Weights of a small GPT-style language model, trained from scratch on English Wikipedia: 6.95M parameters, RMSNorm before each block.
Each number is 128 + 32 x the weight over its row's rms, rounded and kept within 0 to 255. Layers, rows and columns count from 0. Numbers have three digits each. The size before them is the row's rms in percent of the matrix's.

# down: layer 2 MLP down (transposed), 704x256, rms 0.0573, rows 442-476, columns 128-255
# gate: layer 2 MLP gate, 704x256, rms 0.0609, rows 443-477, columns 128-255
# up: layer 2 MLP up, 704x256, rms 0.0587, rows 443-477, columns 128-255
down442 097:118110143106118175132145120185164108168163153134185121071098182115108142096153112093094126162162161132110139144116171161191151140095180065126143125062150135148095176106116067105100090121117092096144097175119121174123044072151101123061170132037136130124131152131156148077161150152119154109158098119164155134170108155151140187158141153146150150191114108098146135086132100092101130128103
gate443 083:111152145166139126097087138166102108145131151087136111127116126118148066141117122074094169096142112135073140131113119170237149116125191122148122156108076192149077126113171141121089083132112111167119119125089163138195126113166144165116105119128188136155151137173166179146141131156105088108125182038115120133102135051099159105084113058128148196124108072107178144103141143112073078131124
up443 084:139125088090106152076097131186108089114088107095108122137125126136145157140105162128130078131142194187155097096127149072155158145113111110121125079124156131155151116157170107139166133032195112106149099111149095189113118126111113168147062165000131186104129098155171129125129149124130106189128137117093136143102146062198130128154112093135168146122128103183120140124146136114166117139147
down443 087:100167104133116130109158121104092175115164052120086154202139161136118082140110104116115161146090186098105073151120133163141131121091080086076127124134146097155111152116166145097154128140116148139128123178089147116151112179110114121120151130115099112090218142168122133140110094082097139151161100158136098151170147109106127043114149137113120144156120165039123124144069158148116154135141
gate444 101:099107135098133125108125133100111055116129099096137138125133126094109118137102134172152145125074128124131147097173128102134065134198115118099151136177100112155105197094067161069076132084125131132155081129093145119158068147089140116141153147163153174076098129132148122158168125094143193187152152157066133170096156150141207149125114173104140059142159199133124172094105141144156129070099
up444 100:135123093141100132134051087125127167133159143122107102104149139142163162159092035091112106151121126113126093132109105091133206147108095110056146188114149078132101077123126135132089145097137095156141117149157143151122143208145180100110082137150104083134109154153105147073126031180136095139111095145146106158163072095161107098128070144126106159091100088082110159106135164137097093150158
down444 098:103104089067103160110108172136121074209058034111138079163136052108102154198158115088135122116156121119204108108118131126147062183130168106125156152115085113117126121139126101128123108111194146171114074104141123135189150135158085139112053144151112170158124133079128113162149111115128154093096108079140126143128154160120135169096098115143123121088147143119122152104134098077143125088103
gate445 099:106081136131201045068125107133134113087106073094111073197197089119134068177107138186179161161167105142088139131123155088081059190149134082109105079081146133089114108161159073173097188154085173118142148093119088084132099153167129156125154139075096146187141191169167064106124134109164131076091122121118109164137108096089124150067099144093135133142117095150146118129095097156144105143127
up445 100:106145140143121185180147194179207162078098119073072106155171110153071103111123118125135137115161064081108186115129095118164111191072149117128107127136143122094117090148162092065188107112108166062151165103066134107160163061118157169152149107131141095133122127151056114110126123106147139044142106151117047133125175067115143137162144116084120125165179124145107172159096175135151151086067
down445 102:126159160205174250115078142178144173114084088144131145137170043118134180135086173113157153134163098083152147146103095127128059159131171108157080153114158133123133078167176091099166176124120125094116104126139190151100101143186149110100114189138132109135118145167154142133153105098198086121180107050110085062129108087123095077147093132099144068151132161116063152098103109097130078144126
gate446 090:120093150121126138094076141067103105134134061154030145120097145113126113197095072100160179146077123145122159125147075121121107155091139110093162147142079127140127177048073159188120085162119129152116085068128130107154150159127097180126152133119080117126156103084072089063111137063069132158163101115106171130192140101107142174141062107110189111155106149143120138110038173126161127142155
up446 089:164077118114084128151138132093121175122112124184111078169088093161063165080141096140106185110209119108085134086162094159167148159145107106085089139135175147103150176121145127119084121157170079123147103117149104112132076145147084131148093133143102148136144184156153144098156138129163124119079130128146134134087159149131113150167097153092157132153116160114149099119151146182136100171045
down446 092:191141113116081146131116137082185174171109092125137085181107142178158115132136128127160072142211151091116105183166128162119137073092162106124132082159119079115169195199166139121114091120064124121117147146104162174145108156142107101106083142141154124097158148147099140135119121138091080132077150076153157124163199144123171109150075182104149171137084174150083117096125138110141073118108
gate447 102:048123113136077097095071134075173129114120166118100152131114114173106153173118070085100125137130132135149114112098114047109198126077111130123107131168054138122166152174078177142151142155161162106117131120136109097117139130117126136071102112055187128145124126150156142136092134128097114169110116126165096114120126106158167145124157150102142125160103122100131167094113125063140077153130
up447 102:132098136189154108064150078156149095108122157110045176111133157153132137116075129129128094111104113150143187127115221136138126142115160113104154138093111096139119161080129080125165175133107108101147066115053151223118160090145121186182115084138157173085119114149130121134183082114164146093154189126131105120092059107153148121151132049143115170141107119094157143119194147155180120148154
down447 101:157106126114135127088108124127120096101163147129072151113151162114092104149124086099115152148072125106177118092163139104105093079144150183123113141120134117140131156118145093147141164159086082085151079109125165205181108152104091142177071182107150169093172191097115139150149090128167104119108149138151121085119091072142185143140119091148168159091115131085128108091168158125153127120092
gate448 073:162100127113074184054083137194077211131099089080102140101148169140177160120136157172108145120151086141075083147113093158108172130118135169174127171169140150090194098165108095129115095069136174154109100133159147082103143105151163138136080170137146113174155170094099101148119105158147158127139122108136155174099123071175135168162139127061122164131090156150199103122104101113070102182114
up448 073:131103120141110103166126169078165146068097114047153164103152094130086159147137132109126110177185124165155183111190190100114167148137183132167111077186159162117169157188118144111167182156099133149136127168145131126146105144110163148109076186119080126153152075141146160083134133144109168132093156096108134141127196126185168107144122108101156066085100166164164154146160130195156087131121
down448 081:062153148160125153130129145085051199151074072134175113115119185136100099171135165148183163110116122144140126166105121208106108110176162086119112064127117137121100113131129131091122150130087114122144115178108114169159113113178143132121133129103143198132179144148122128176150091146137136112106061124141198140113149145137128133079129117119088130062147132112082095100139138124166131120099
gate449 093:176099103125140093150074158113099139120150101092120125109125098096121131180142112210137133081137130211143131116178179131107148123070086163125130150133118142111148155165166139119187202122067104042140106109110131117107132197098111166170132137148107193137128099126055172127196114162143117157117178124151141163180082112156134123156067102155146097120178119105171176126144173126135132056063
up449 096:103151106178133158152110126148162103163079138145178156173094155117090118145105109124120125172144142093142144174224176103181086117093130088136151150149099118152110141182136072099137135162180106109120194136096126141125096084088077171133113122113162121148145104139178132100073135149127160114148112080159035112107144156135148164140130155113088117122134108159142171166107095200089127101133
down449 097:170212132121164115112118157098120093128101144146142151118101156097182059201134122153141159145103107149131111159231134195071165128084119095171150075122143149107116116187103103173150192124091108134113154150150131128074126141199075130114089121160146176107128145113159127111132149141108105074211119097110096123163125120061133122138136137100140133150152083130085119149147162157052128120121
gate450 095:135086115152134098120111149148192105128087144118175094091162158155125177154177159130135103109119218145056142098127073113109124117092097149137135097105116126095105123181069188114142062050139133125138140152196149131132107099134117166135081130168171134113176124019197087106167148129121132164167046098086097122121162188122111154122109109092078141160104077125114093117087076160091165125072
up450 097:166138154196184081124128102127131118150162099033144151154118121116132139141105121094127146065132120034139169121121139127101135180132087131110134108125131123166103147170083118141157102140116130120116103071130170063126129137155177127116080108179100113102169150137112168154145160131092111070161119112207139167166107092132150119150123099122141152240140125154138148107209137145145135083136
down450 097:115094147173141118123203146121087145159156098116115177151083135159098157109101079151124183109104109096135145148115146099160136143167174085099136026124151133147109132176112111138189105109125104155131064140064186109142103099143094110172061143106167139122115132140112133077155198095078144147179133121160099150113115112135125123109163129172168167156135106063097102107116097132147154160152
gate451 097:162061126110118170154127091152160163111182116090104098166148176139096110140155109180124058139137124068129100113102126073148115159108091130186116187134136050130088169117209195107122148126168145166134105112121144155143140081110127120167170098087078097062095093160117122164165121181133109111140162159126146140113123172110129178049110114113117178090133152124143170104167095116090159116167
up451 097:127070110094144120092105098142109107103083166133135131076176157130176121141095162184094123080087140118150129066097176176102088157127102111146057141130163094147167118070055139164074135110178161170119137118145156158048117097147155151116160089155149134117127169141131077170178132170067080142116206124132125112131123156118147145161146099117161125082096158174148083076146052154122108106094
down451 098:106117099117138145128075172176110137160121096170139181106149152179084098147162129092139091066164066124152092137161139154036073134199115147158140132117153106156132156139132202164089155138251154162178110088064166141133136115085093166137138125127111135147136099153193108089128087114096121110135138172144172142126136121129115106114110124150131143103169134152110134080160168139128142111195
gate452 091:121169115051209150148121083174132111138139114153098126130157119062143165134156152185106128085149122101138061165098105123135105175150096103147154082110170188087130137150118167114202114103085159086136136157096168141157065145123075161143126132102113092102157069111145138112088128145117158172082100144147136136165092157135126135096134160126144118140082130164105103110124123145110148160161
up452 092:146126101116092154083151121130098125110114122144116107134149152113103131113125179174101112143152100170113140145123158130153108114078191114047150106059125135166116122072096235111102065149150104099160137131160112118124173097107072141126131090122158114110180146166153152138104127147099134133137129132128091147095092100172141164146114113140095078165134102116123184131175139147187169119106
down452 094:156082132067085119079126082081131139138148165158095184102129144106106154128097178117143129145154123187102102143081115175149154114122128126091093096126149078117151136093152109158070107132167104134174108085148118160112115165156114144163142089193096154090109141129182175171110123145145151155134111146122119169078121113116126188183074161151117105125150162107108136150170098115125121094112
gate453 104:150176143119135115175118126097108153156102090121130125184136143095148109164161157180141113041038080070175142154077120107107172145147202165087131077154116107147129109082080158119140127121152152136087146140085154126198123081152110076158108105162105104156197155137056111158207141169127120071077134114192056131166162156132121133158095124119120128098159147139136133184154166123111137115065
up453 100:173181166079130078061060136172156100124160131059149116135137141138196088144095115137153093115112190070187061137095143126165119096179094184090132146122121092182104112062148101123143134112166172144148200092127122108136142120161144132152127177148110089136119112131084100133100193174108188162120164103131133053180099156139197125084119189140077101144152074112154140166111153134141123107170
down453 101:183107154122153115125123178142103137127147118111155084176137104125169174037173115088135163065135167069132136136090105150113077156132161131158138184099087131121098109029130139146109120096231144115085139112131145168077114138149128115130153136142149125162067154140066140131079121138146163098136116111148166104169162132132157137142152142053151103137121091176127128113157180189119195091123
gate454 091:153105133163145123106109135120171196162149120105096126160095165194163046141123167141097187128138146170085113099112080091113110096131113141128129191093119043133089098122144092079058185118130076099074124119135160213145136133112150134145158088086083103119125100160130109179151122128150129117140131154194120063146152130114120141138126141140076078147095154142176176132144153157165168078101
up454 093:103074157169128138129115082138070175158121128071078191122173134149108085126107183142082121115077108149159162099189145103095159163130109079093148087187147189116109161063155132088174072137110124165134121167113126104089153164089043136063133136165146108133170125108094097147172038166126079131134114081136164177132142113148049107070155151089124146123136148119123179123114089089072151140118
down454 095:118109178136104198134153172109030116087184148087123193138130064072122095150167150155102096116124095138150189137118152093130097094104136144077122099171151170119147140116127164101140104139200131177144124106134095095179123098091082102059139156151131104154146116145136100117118139141169166113183127106151150195102160142168142174127112091167137141148081127104120166097102108138130091143151
gate455 112:126135104151142110154147104121115124150158116048123091120156126083069094117126090131109069155177146155086120125124137108118175153137060053147109114105132142092131149114080090142207104143182124133075139197117134112116133192123120164142103139161125113077149086151219126102174158149137097177102193193137130133110085155135165124126088155159131171141125096157105172140151170130107073129078
up455 110:094116139115110130159203149125141167170109148151122106132109140071116164165144150156153113132143098131119131131127088117162147155098174165082151164162139168136129108163178132072163168125118124148104066104111171118135139112126147134159151101109084156111134128119107193190156128092161090128114082103145130121193142116142111131094154159115158159059142124113080037155056117166081091146111
down455 103:115143187116177173156182170121173171148158122175153112111189193096119132116154129124158168118148140141105171121164095140153159113162134127104135156181140120107187104125145130162164109171160157140015089138146136073171088135084119100155130163147148129133131109113147176153124109144086129142202166140166071141184150083191090143118148191114120119083123105102129127165142134157175123118150
gate456 100:169102135124175149130158130138089094134066097114145112107150115097116151114142086178131101089161136150056196093065123155119120114150133105170107138144149097168106114108098139108174174115073133089103172179143138147125139107101126166128112122163177163162163120109160167134123101137167080159176113130170109144172144130106115070132096166109151113143069151120166149129116143111085128115119
up456 094:146111123140154148067091121120089068117099087161129135068148123171151151134135095145139114091152126155103068100108099159143096204179162093192119196177120105180140113088079130119134111141122195144100155132087166162154150123109139146109057153091114157130108095121129123115121130167153170179159087094158158079156160136110087122067066187102195139156143120130147124125135030195125137064143
down456 102:151151095121132185150155137137093132164093153118197071079121104185191162032105140102125098154130158145143133144122076175112130125090124101185120115165152083136133142112118107101097140145128156110050121132117129162143126082123078154090119166144084139118166137150087121137173129149101140188142151061113144104112134071159122112167147144049160118124130172149110062148173112097053120145173
gate457 101:151092114145103113085159202090118153107128193118117126080198146084129154181131152140041164174144144150143069106137202142159177119124148152117087090118106165134136135134131133083130103069143185183179146107119136159117107112109102141130133156117174155135086092080170120153124142125067187137123151140147104116070091154138094048151121141166152103098096127125149141080143144081106143122154
up457 097:145199150138195182152141150110131075115125144172086090160111119122060156117117197123157123123117116145109153162093116127122171140216150133135106138132105115080139121108105162059103122112101136138150134177150131141107170150079139064089183094128166107118103144134121150116105126143045144122089144153196136113157077142097113119145129127122161135125100091108095106150143165088148110127127
down457 098:102076124179105147077145093218122151178096174180094112158136087118121168101101134107106125139163113139104111141138115080118109104146108128188132132124049109117168152101116103109150145119115135103117109112116148158129147163159190156153110096090132148176137163117071175162130157142132130134114152167096160164105120114122179114105097115099107098086085117128159097171214153090145133143147
gate458 099:148089141155145088139132122116135168047124100163091126138147183148163120146093077098055077076084143103099167133102155109159116134122086100132092191123165143165130068134113138201118195109157058120163143088181162150086134162158177105069151102191143114176124169118170158162181062120104175147114110148139097136096094122133132123134143115101138158089050132132150129114136121087133129126157
up458 100:148159178161200116171128159114130157156102127125143180171218174078154099091144107137137098128089183082114131075144103114090097098171058136143153134106159116144108125073108169105081152139098137067115165171185126147061119129139131137106197147167123121067153163111119125129197124117100176137188164166150045108161130097184134169070136105097123110144140114117102138186107110113156146161111
down458 100:107232113148178153104072152153125136098129149107126144111153159123128134147102078135121115150092117130152119119079167067128115091173093128066166150156121184129098113112151135102118121092086196151143124051159145168066146156143159134103119093103145133139098112108133145125123070123105157122091039173128070135045151095118194070109086114133118072101156131139153137119208101092139154176088
gate459 098:120189114135197123190115076175131133180122122112112168085150151167100153149107141088085197173187170139050135115091146119201078095089127166140149134145126143215126079142098139135092124117146145029120119158110115184102166149120142105101189126086130180148102167112129125089093114109163129183146127122107153205199096122123173141072139144171177153166129116196120147151104156177116132117153
up459 100:107163121155156135140136084125155192142174137074064156074128105197155141109121135073138142082159132090123154133135107168145093115065199189170164203095052129156114135164165113148103148080171110072133110153104164087083115114129134134073151150076059104155120129098180088131118091114162108134093149106119124139159170118114142136099106138132171187128089206158076161137085084161113078111071
down459 101:140145125148087113153148204134148163187111117134120063142103138166156126044069133116120175105164088094132137086110130174104151131067158150182106159143111135093072140127166124147148129144139109122104121130032148131168132148160100103146141145122112107158116155090104113130154117138095064126141121105087138117150137124135126144122115163231105138132108154207126180119105106128125105123128
gate460 104:058125117079101099109134145087135142151140148133140136110101106112116065164134121191128137102140081154072184132141080100155099149093177135177156118173088140181132133127143110114139163061100147148174102092165136109177142081080099116104164110177092099162165145105128121125144115107204189176153146108082074197120125075121058144173156116073151157109123104119170078073114146133115100180100
up460 103:165091079172144167076144108127084160184140118067105192193112139131101160139104148098133152138120150040162067122115115173084123157153114116081114111123153098138169125113122110169131127169110208079129101100085192128099052209179179125112094156102120117111066096150151122136145108092153095110111132143135165126118127126074153079065156146145106171159155171102134159161121155109154147119143
down460 103:150104115140177126135171139162103186189188135064142108152129146150168142142142087086103194116120152123161108126076171167110136160127120121098123117116154133121123147145159131189104116155158140068174075120109171130151092187162127106098084149115162128160178103109117127132073180123152103134165159121187157109139110091066092174118207091105132210094110141172107136160185141104152148148150
gate461 083:091112117085158105095114110168092178170135117126072140207117161120100132130126143127120116152107115124105156108104126098097150168128080091150128084149161102123199100169161133146127133123118099121116120139184061114133151137166142141128190178169159090113170166148140133129136053103150078093155134190108143128148173132155154164114099069119117141103065110152084141140110149099148145117115
up461 083:175082125118130125124105166109132132101134170166157073115125086143123071103120159133122154121168155124141153103107067114127137118131219106112184152147180084146065099159129126113125176157170083133107183136105111109080157112083117112164142134135118148157120087119160185142157114144145172165113068108127135161217172163052045113095115150124167093085148131147135167139127084144093082113057
down461 087:180083128146077082101135100163174127109165222117141127081115072111154156131120138141084164162152167069170151132101085119128082171042153146071121174123140124097102081152098172097117180179101080148134142136204116077124111135089123125130142116067159123114125116078146076139094148154128101119167100174149170116150143140127112080103086060126170098136141069108137111102165072148142112122042
gate462 113:116152123122197184117147110175113128199102199111134095129115141168078113162156080169093165107137149143086147171064133149088178152181118149132181148193139083123138080164141077100122098137124188062119147174119145124154158109150133136060068100205167211098111118151172142109122145101097132179029113164138153158128147145129111125128102112128131158100149148137149179139132114133162121125113
up462 119:135179172095103164136107170144100124191097141114157108149093142118154115167123113176090190059088106136087100137122114164112149115133051138069137150131064132141115125089147085110168125128095164121101087131142142135111123097105134122098077102126146195138097115152139172125149148073146108219105108118130129117096154121133141118166088126071109176125154133108153117096071145165138114150110
down462 106:165150103126160136108117162103138123196092217126159140147095153139123115017139121154126177106126115143149096129126109253096132114153107121145159117101113070206157106101125104128109144170129166097157113138139131185148135092114081139090064092137125205127092075155096115174102129108136116152093121121084136055141139101094120098152171128142151158120161135198135047099138163171191160141113
gate463 099:150076117044105103143094166157140168107170101162154122163137141090083108141154153094176068110125131137131171093116151122150110145098144158152183072136142183112138105188132129114123190132107118125117117101076147106072088121173102126134164083193158127146129128156211193073171118136136157121141132135109114194070170140136147123097129134122129162131073176140099110135149155126121062122141
up463 101:107116164154144132152066082092079172093172112135119103156121115211088144068171110106145114131168121136121135156085142135094163103041110066155055133145149143112149167127102137139117105078125147161110165189166170146151137090105136102145081126115179130168119136086140144143122138073138162150100106107081065169153110156117112113166090166110148147120097173096155123107129121034124093107102
down463 101:081143128134088116137114109128122131163150113096101119144066147160106132154119143125102093069151091093134113142160163113099103095042149103132126144182108153147093097151090045165107142147112146135157081148119133134186124135122146143144173143132166134116084108115126168113152096186163115102109100145118143098070069180121102036108166200133141137074115090104122090106109135128092106102144
gate464 100:099159176096125152181143114158129109090064086099116134113111176152084160141153111134126147082107085149137141071114157125159045134080122110093118136141139132121078169066145087118088105111138117104161076154084173101107145121125137165042083171110163125112151188144184108098145096131145114186057142111117164085190174086126103167090109161134145144106099118184129146088143149112152092160164
up464 101:090084142112145148185100158140158156163110146108179153111156140115216084102209202122122096098141129079176146165116131106157115147152137102142131099180089027118143179128159111136152135152135148112083143066128119118119079133150110130100135199132177052139087139101172145146122088210156117116143168091107102159150092149151125104111180137133167131147149128127113185122120143133188118180108
down464 102:147125139101164131138114160152147103152088184129190154163097087154169041086140178141158153096120176130127125137140171146082138133157137155144131124105068082180117156163135158150162168131137136108132120079074154117147133113204055095147176139141132110142094152106103101142105121107115137140158093107141127139098089163140122165142172127090140156122078199129100091124138105157166123144113
gate465 095:085096134119108170110116135043086116135061120133146113176101124142078102161078118138115133161169112159166084104160134092095090117133136100129123064155118133075096157092146087140134165117078141101191087096119104162107108143126144104151131155133123206176192123120111137136158163167100186148158152137125103138149124092138169149166109156072116102160111150157117114149106156158096122170115
up465 096:124141034124108128164126139101105141125168101158131161107158115087145124165125176124202099204112057153149142059166162087090134123075164157140153150139151141170080181100095141180151143117116117115149103058087065089092112155139085178122092103097194121117164089156149112139138121099080117115144163079150055079134115150146118128161095126076169128140104140116127143097221102139158145074126
down465 098:140113118163151117143143096144123128135196142161101185088125167156153163084099138115158158131127119132142151098139137224107136120094159165135140139134112128146108136158145140146165152111195103141139092150060103081115138120153088163087153144122192128119085125133124166099095155102119092119187154156120098107113128154199130065124138132113097104156093089143121096124092131129147162117120
gate466 102:155136072123138092153125100157122097142135131112103191125083101185125075140118170134115135128164087181074157125177090158111143160100167149133138136116120144187088151116080113179139058156135144181115113099077114084160167076173098127110077135140141150210149188080158131091127130115133100173167107162140104104188091154112124157122100111137186115149132122143091121152114090127107103166177
up466 101:145113119174117162107094070116118145104139112141053082073120127142141164099108024137122149102134049155143099091111149146071138121142092152097136154155035154121059147154130126106101140112054126118118142081140096117070095200125090138099137136154094145126118138180096147148186101150192160122135118145085145101055161136162116124115135143130159119149104149133169175116131089119125051133101
down466 100:135160137129111176128189137182132154112102173141150117186136143144129196214164154113090154079105127147146074135096119055137110113171115151101110175111080136166122130155175176171135116142118137131120111184142103124159110128168155118130120112092144125090134139120135093176122156167142136073075067164132193113132092123157134140150141175073122052108046098139126124112122109116095137129161
gate467 096:131083133159126151107137104132190060093121065166098096139072095125130124197135154166092131143122180207089112116090116103060107131128182174111145091174101153146074123137154181163159124143065140106149136097176094094157111184124129109168108162158077154093146119145164136153139098198174151152150124102166157128135106110127107090163147115124121183154114145088063123182119172134154099125156
up467 097:115111217163098150152130110129159121169144112107172116077087114137121135132104129143129162108099123162166152138052074093090073148121145125158156101185111150123058116161138149137166108097117135080116100077161110092140102144151148151163095122171081146095124136126156151107163092133161102114148142100159132098134034081154105115193104078074187146157099159079066110152159144117102067134100
down467 101:100116071156152164113114176113184131092149079126147042138093126182134071000110107099130117120104126103139151151074125218109107079133152122060069171099129107135171127133155162112188135129141096095149079064116116071120085135136136116144111159141067109114131111097118160192173157140136137122080099080188148145126094149150169133141130116114129099156155180137084054143095115066097067112080
gate468 091:120095152108131100108159148175168156105134072182100150164100098149168150133147088133145127171088188162140098098119052141167155168162187194164131151132127132150157076124087109135176095107105150116167146101195176132130144109146182133127124143087109112099124151139101124118129076119147096093115162171126169173122125065139151147134144131110172159099094084170089143166106134118124161091149
up468 096:138126103125179128133173117115148140177126125120171099135090147128119097126071114155137103192130090107101128146112138122136198121126123160155166109140150135088132149155126118140132146149158167123116104131121088118139088078156117082102112084131193154102081091148152161103117164139118063158119154134181113124124161122115106168039134076177119112080171117142175145090163098093173086138087
down468 097:167128083065146130128140139119127119155120080137117124131130175149100099158177120164124105132074134153060094129108167053165180174086148088118191100080147120084117150126105056148092109101136132103122114165174115092173088144101169161196103147215120107160093129162135102167130169129168171105179113149132115100135115072167156144190130153125153101086088126092124084142126105146134127162136
gate469 094:132101176170160132120113122129105105056076113182080166144136205165045144154138090152127092117193132165077102143093126149095121084131142144146100139137116158121154146104114157165105133141161100100149114170177205144160123109159112069123119131121160111145146127136127166128153173095106099141111158088148143134167091126126119162105122114104136095091177137186116144154112168084150129152147
up469 091:176182171094147120136124145138138058166152117118127119106117121179145139106071142115144149156149094102120121145108130117154174150080125148040114140146123057146104105128104168152145090125130122128126108064093126151157104102152128108152095164017089120131064100158086180067120126144136099106117082122085053112078090137113132148131160177151127131141140105152129136192128196134175103093155
down469 094:154140132143149148109094091144130095181188135109134142134177163091155126104126153108129155193150084164036130117135130163132141094062166148148092121149124110116069121133147166184109173184160146123109107137117105110217168124117062137090090150103097113104139104158114118152120169164135064143204128129142066147125109121103156139108179087089126167156127127136098128163148102125165113113087
gate470 095:105163130068154143164104103135091078130184145147092164148154150160110142169133185146106097088144091168109079127089165119147216133107160162105130165155110107018195157106127140143110084126107101112111150138189103103147121113139113086086131110127155153129166156166153112160149128096173105156086191151168102102109085107147131114137099102086133109189124081113171113112109118153168123176126
up470 092:081157092130131089137158055126137124112128126140089160168142158131119092162121187179162172122131095142128154147119179094142145116101138053064161092074104121122141169156115094154133152125095153124106151132103132152164137118140053151190166110084119127140147190171077105179104112174157072130106104178148099091133171108175060147185129153150159104118158131162169141085088118186092133144091
down470 096:134188121052158153095152166161154076055103156138088120130132151154101130129087163134089082162148115208186084193141155084114123173181151073089131116167079076075150109173146127101130137097165138062117112122119116151112080122157135133126135090174132094168164098137101099168123171123077174123108154105170110173105114149148103113209086148150139152117149153140137163106162164139082112158107
gate471 103:102127183094087166110110105123114196104167133090101140137174108171131157141190099168159092147139162129128184122167092090174064119164107143071140098070101106143128083112082176109087149108129075060125131083143083179108134164070098162064151128137143181165167111050158078135172150081094149094116159141162134133129114107102168113178117094132165076110056149116116132128153160081144137140138
up471 102:088118105082121152122173136185175131119127096104167150171131130166142161165137083121089215162163122169132178132094145130100179159186153127190108145074124149057111068143144079125169098076138133127151094149149166085137174090156194149093118120078094102127151094124136126165094094126115079119168120096109211125163128088149156105128106163169161171161174145155151111134176158105099115173130
down471 101:135086169104103103115130116123119157094107129170120087123137111154175146115125167162116176066153164112207139132166119091089095086192168137161060144104145077118155137127184141139196140182095146080127068103146178063080128051151096159138137107081121194118166114100077098165124160103082068129115171119136114089144150132165100125078096131101142133219141181135167180148155127094087148127138
gate472 110:139065144146126124144136038113131179162135155138110120132143127111181106160138130150153057089114144162130142127142151126123142154136159129159096102177102173152213108148124149161090156111106133096108151109103132073159134114164095156154135127107103193048165152154166059102173132098115148161226150117109124156136151088122148099147113115101115092140091184061179127077152105092123066212134
up472 103:201146158131149123080094122114054210156165174154090167078111118111101109130145084089127126167102172149118080138123122152149145123119106195123153138116111089115146080168108186095152112133095141101112135061079092122134110128147113071095101147117092080118168083130131132072170135107121039132103101187098108098119211164111086122096099065047108161125131135095148115102153111081168136155145
down472 101:102093220112138161079112075146166147169164169094126134111177164102119137164159103147109070171145149158180135120100155126139150158142122080086153112135124145120184075080173123145113122110135070125100133126120142091102167123118105187132171152137130203129131184158157032132176076103113171102158126145181078128096110106095160131159100120101131085087080069152156150156144089157108061143074
gate473 106:148157137159120123123150130155148124136146122105124084186103111212136101148106140077070113164072103089104186094131107082087149088108114088092149083162106081128160119149141101099124121116140126187193160112183117110110133142145131107140204168155102129141130123133198188112123142153150157234070062181166192124180197137096088155151070146127095161077148156138093180168154110161130117138115
up473 107:135156152124113144118138128174142097095145128130178122160127132136146084106143182118139167130141138144100107156135134126070129096147079154181152124171166117170118110100108119152174141167130150105132133100103103103144146102106069110075126128092102066170129092083081084091122184189155130132165170074129113149162154128127127104111188148149147092175095149094094115148125171088145103141117
down473 105:113119156048147175114139123168101138095153108153123154147137141132080076214160162197107131134124154131148102118094173040069157074126119137123160107136134156159121106107102137160139121124154140084107130117071128131216137075110119135110112082113146114123132085121112024122176115164148133130120102161109097185119146071140115105143211149110112130132114077105170116116163152111160164175162
gate474 095:122108108181096133119170149106115147100125108153090132078115137105110112158094128105089081182062092128093072124108170109130109162088145128151125107187113183149073129117108118150149108113174127095180103116133157120138149127101143068097129170169199100107194074113214059123136125100103172113147129143155134150117135183113137139101192088083135102106113087147083130160141122091137116151145
up474 097:135044157115115152183141153130076089159115079125136109202110127099068136104096225098119101086141119097124106169159133163126111177107152120104149133123193113083079182069124099080159095135129121115074091111135074128144159163145132163212122108165084093165131142136078101142075189113137111149141179117137122083154102120116081142096112128093096122107128148101176152112129147157135088135084
down474 098:057098147145206117114152119157120141111150161127166090125140191121136134178123159098208094066178110144197156126142107087180100104206162130139127147196096139090112161081103148135192072127127085174119105101145081103170129130075101121087161142089161122150182140084122131172124178097179102143155154166144150094155099095067126137108090119167119155153077157193148168071124175140177139098090
gate475 098:140103116104084160117069112139081106087103066071136149171145107122114137124127090112119103173109043125128107178161063127081142107146119182130204119147157113135096078105100131088170060119150098171164134188168152103122113117102100070095110186114126097169135115130133152133138134142114104147129089139120126130167103184173122110114150180060110107115146106193120134181096152175104157129165
up475 096:152085137083112168180139143174134146116155089144097148114162139059133135151121063118135135170121101132083051141104135139123134072129138129137144141125140103107151098108174161133122136121224072126185046176154130130142125109115116122172084168171209114101119118054100094183156142183130139130146158143105124127179139138081148158135121117060065100128129146179178091137152130106127109146116
down475 098:154144144161140152088147103174162094148127122092142198109150195100151141116095151173122124144171109126112123139141152196134120070104153139148145103180174152156142168137145190101147124159128073156157123234132144124124116170138087095139110176177128110126099110126099158152098181163142098068191127127108164165167061142084153110112120069072154092148136193151117101160141154125121116099179
gate476 108:142154107084166143105145151058124126138164068082168135182115169082128133149080139063115119105135162130133097069113144097086110143093067117148201094162138097115150073149110138154148143141097161096174160173149149125074113103150140119137116195151151136098146073177149124078140102130155124129131059136131088166118146158175136136139113115145108167092132107142095156151113141095138114071176
up476 105:052097138158076143154102143082159069108084201150119117081153138125149097134144095140179122098139150119161150141178133173187176120162120139088147174039146079109102156100173121025065109103138129171158062097112126123101160099120094160106116119062153174122174089079111153160125127128131130128123138109139125124105138188114118087121181139131101108117084151109146109105139099123179158085103
down476 101:131108134073132105143133144132117059079152126153188084122043136089126162203176091112159117134098192182130143144090130167155123130092117091123109090102167166118145126112080093087107118194140095177123100098138065098141132150157130118101141133150168127173137106139133133151184167134104120135141162127120140119102167077132087082147209166145122114187080169185155112165141170132165170076112
gate477 105:151127073095136130151138172137167153122152146125150172188051126156126073127121119138169198121069120148121055121117135110155081150097152115166121082145154123187113092129087116086118151155105145081130146128147197116148063121106086187164098156102136170108120144152140081154123181094097123140175156135155145106164092150104142156168082125197178138153176138149112155082128163130148186102213
up477 102:166115162081163143128082150170169187083102188161161139157151170164066156133143169157126108159177170085039121146149120103191120156133091133155146099129121103206146117126163098162103118089129117106104161170096138171142132185101121180147135129091139136132118116147135156096128141110158143128116134176109156136142106168068211153123146092155145117092139100168083194169135094131138186138155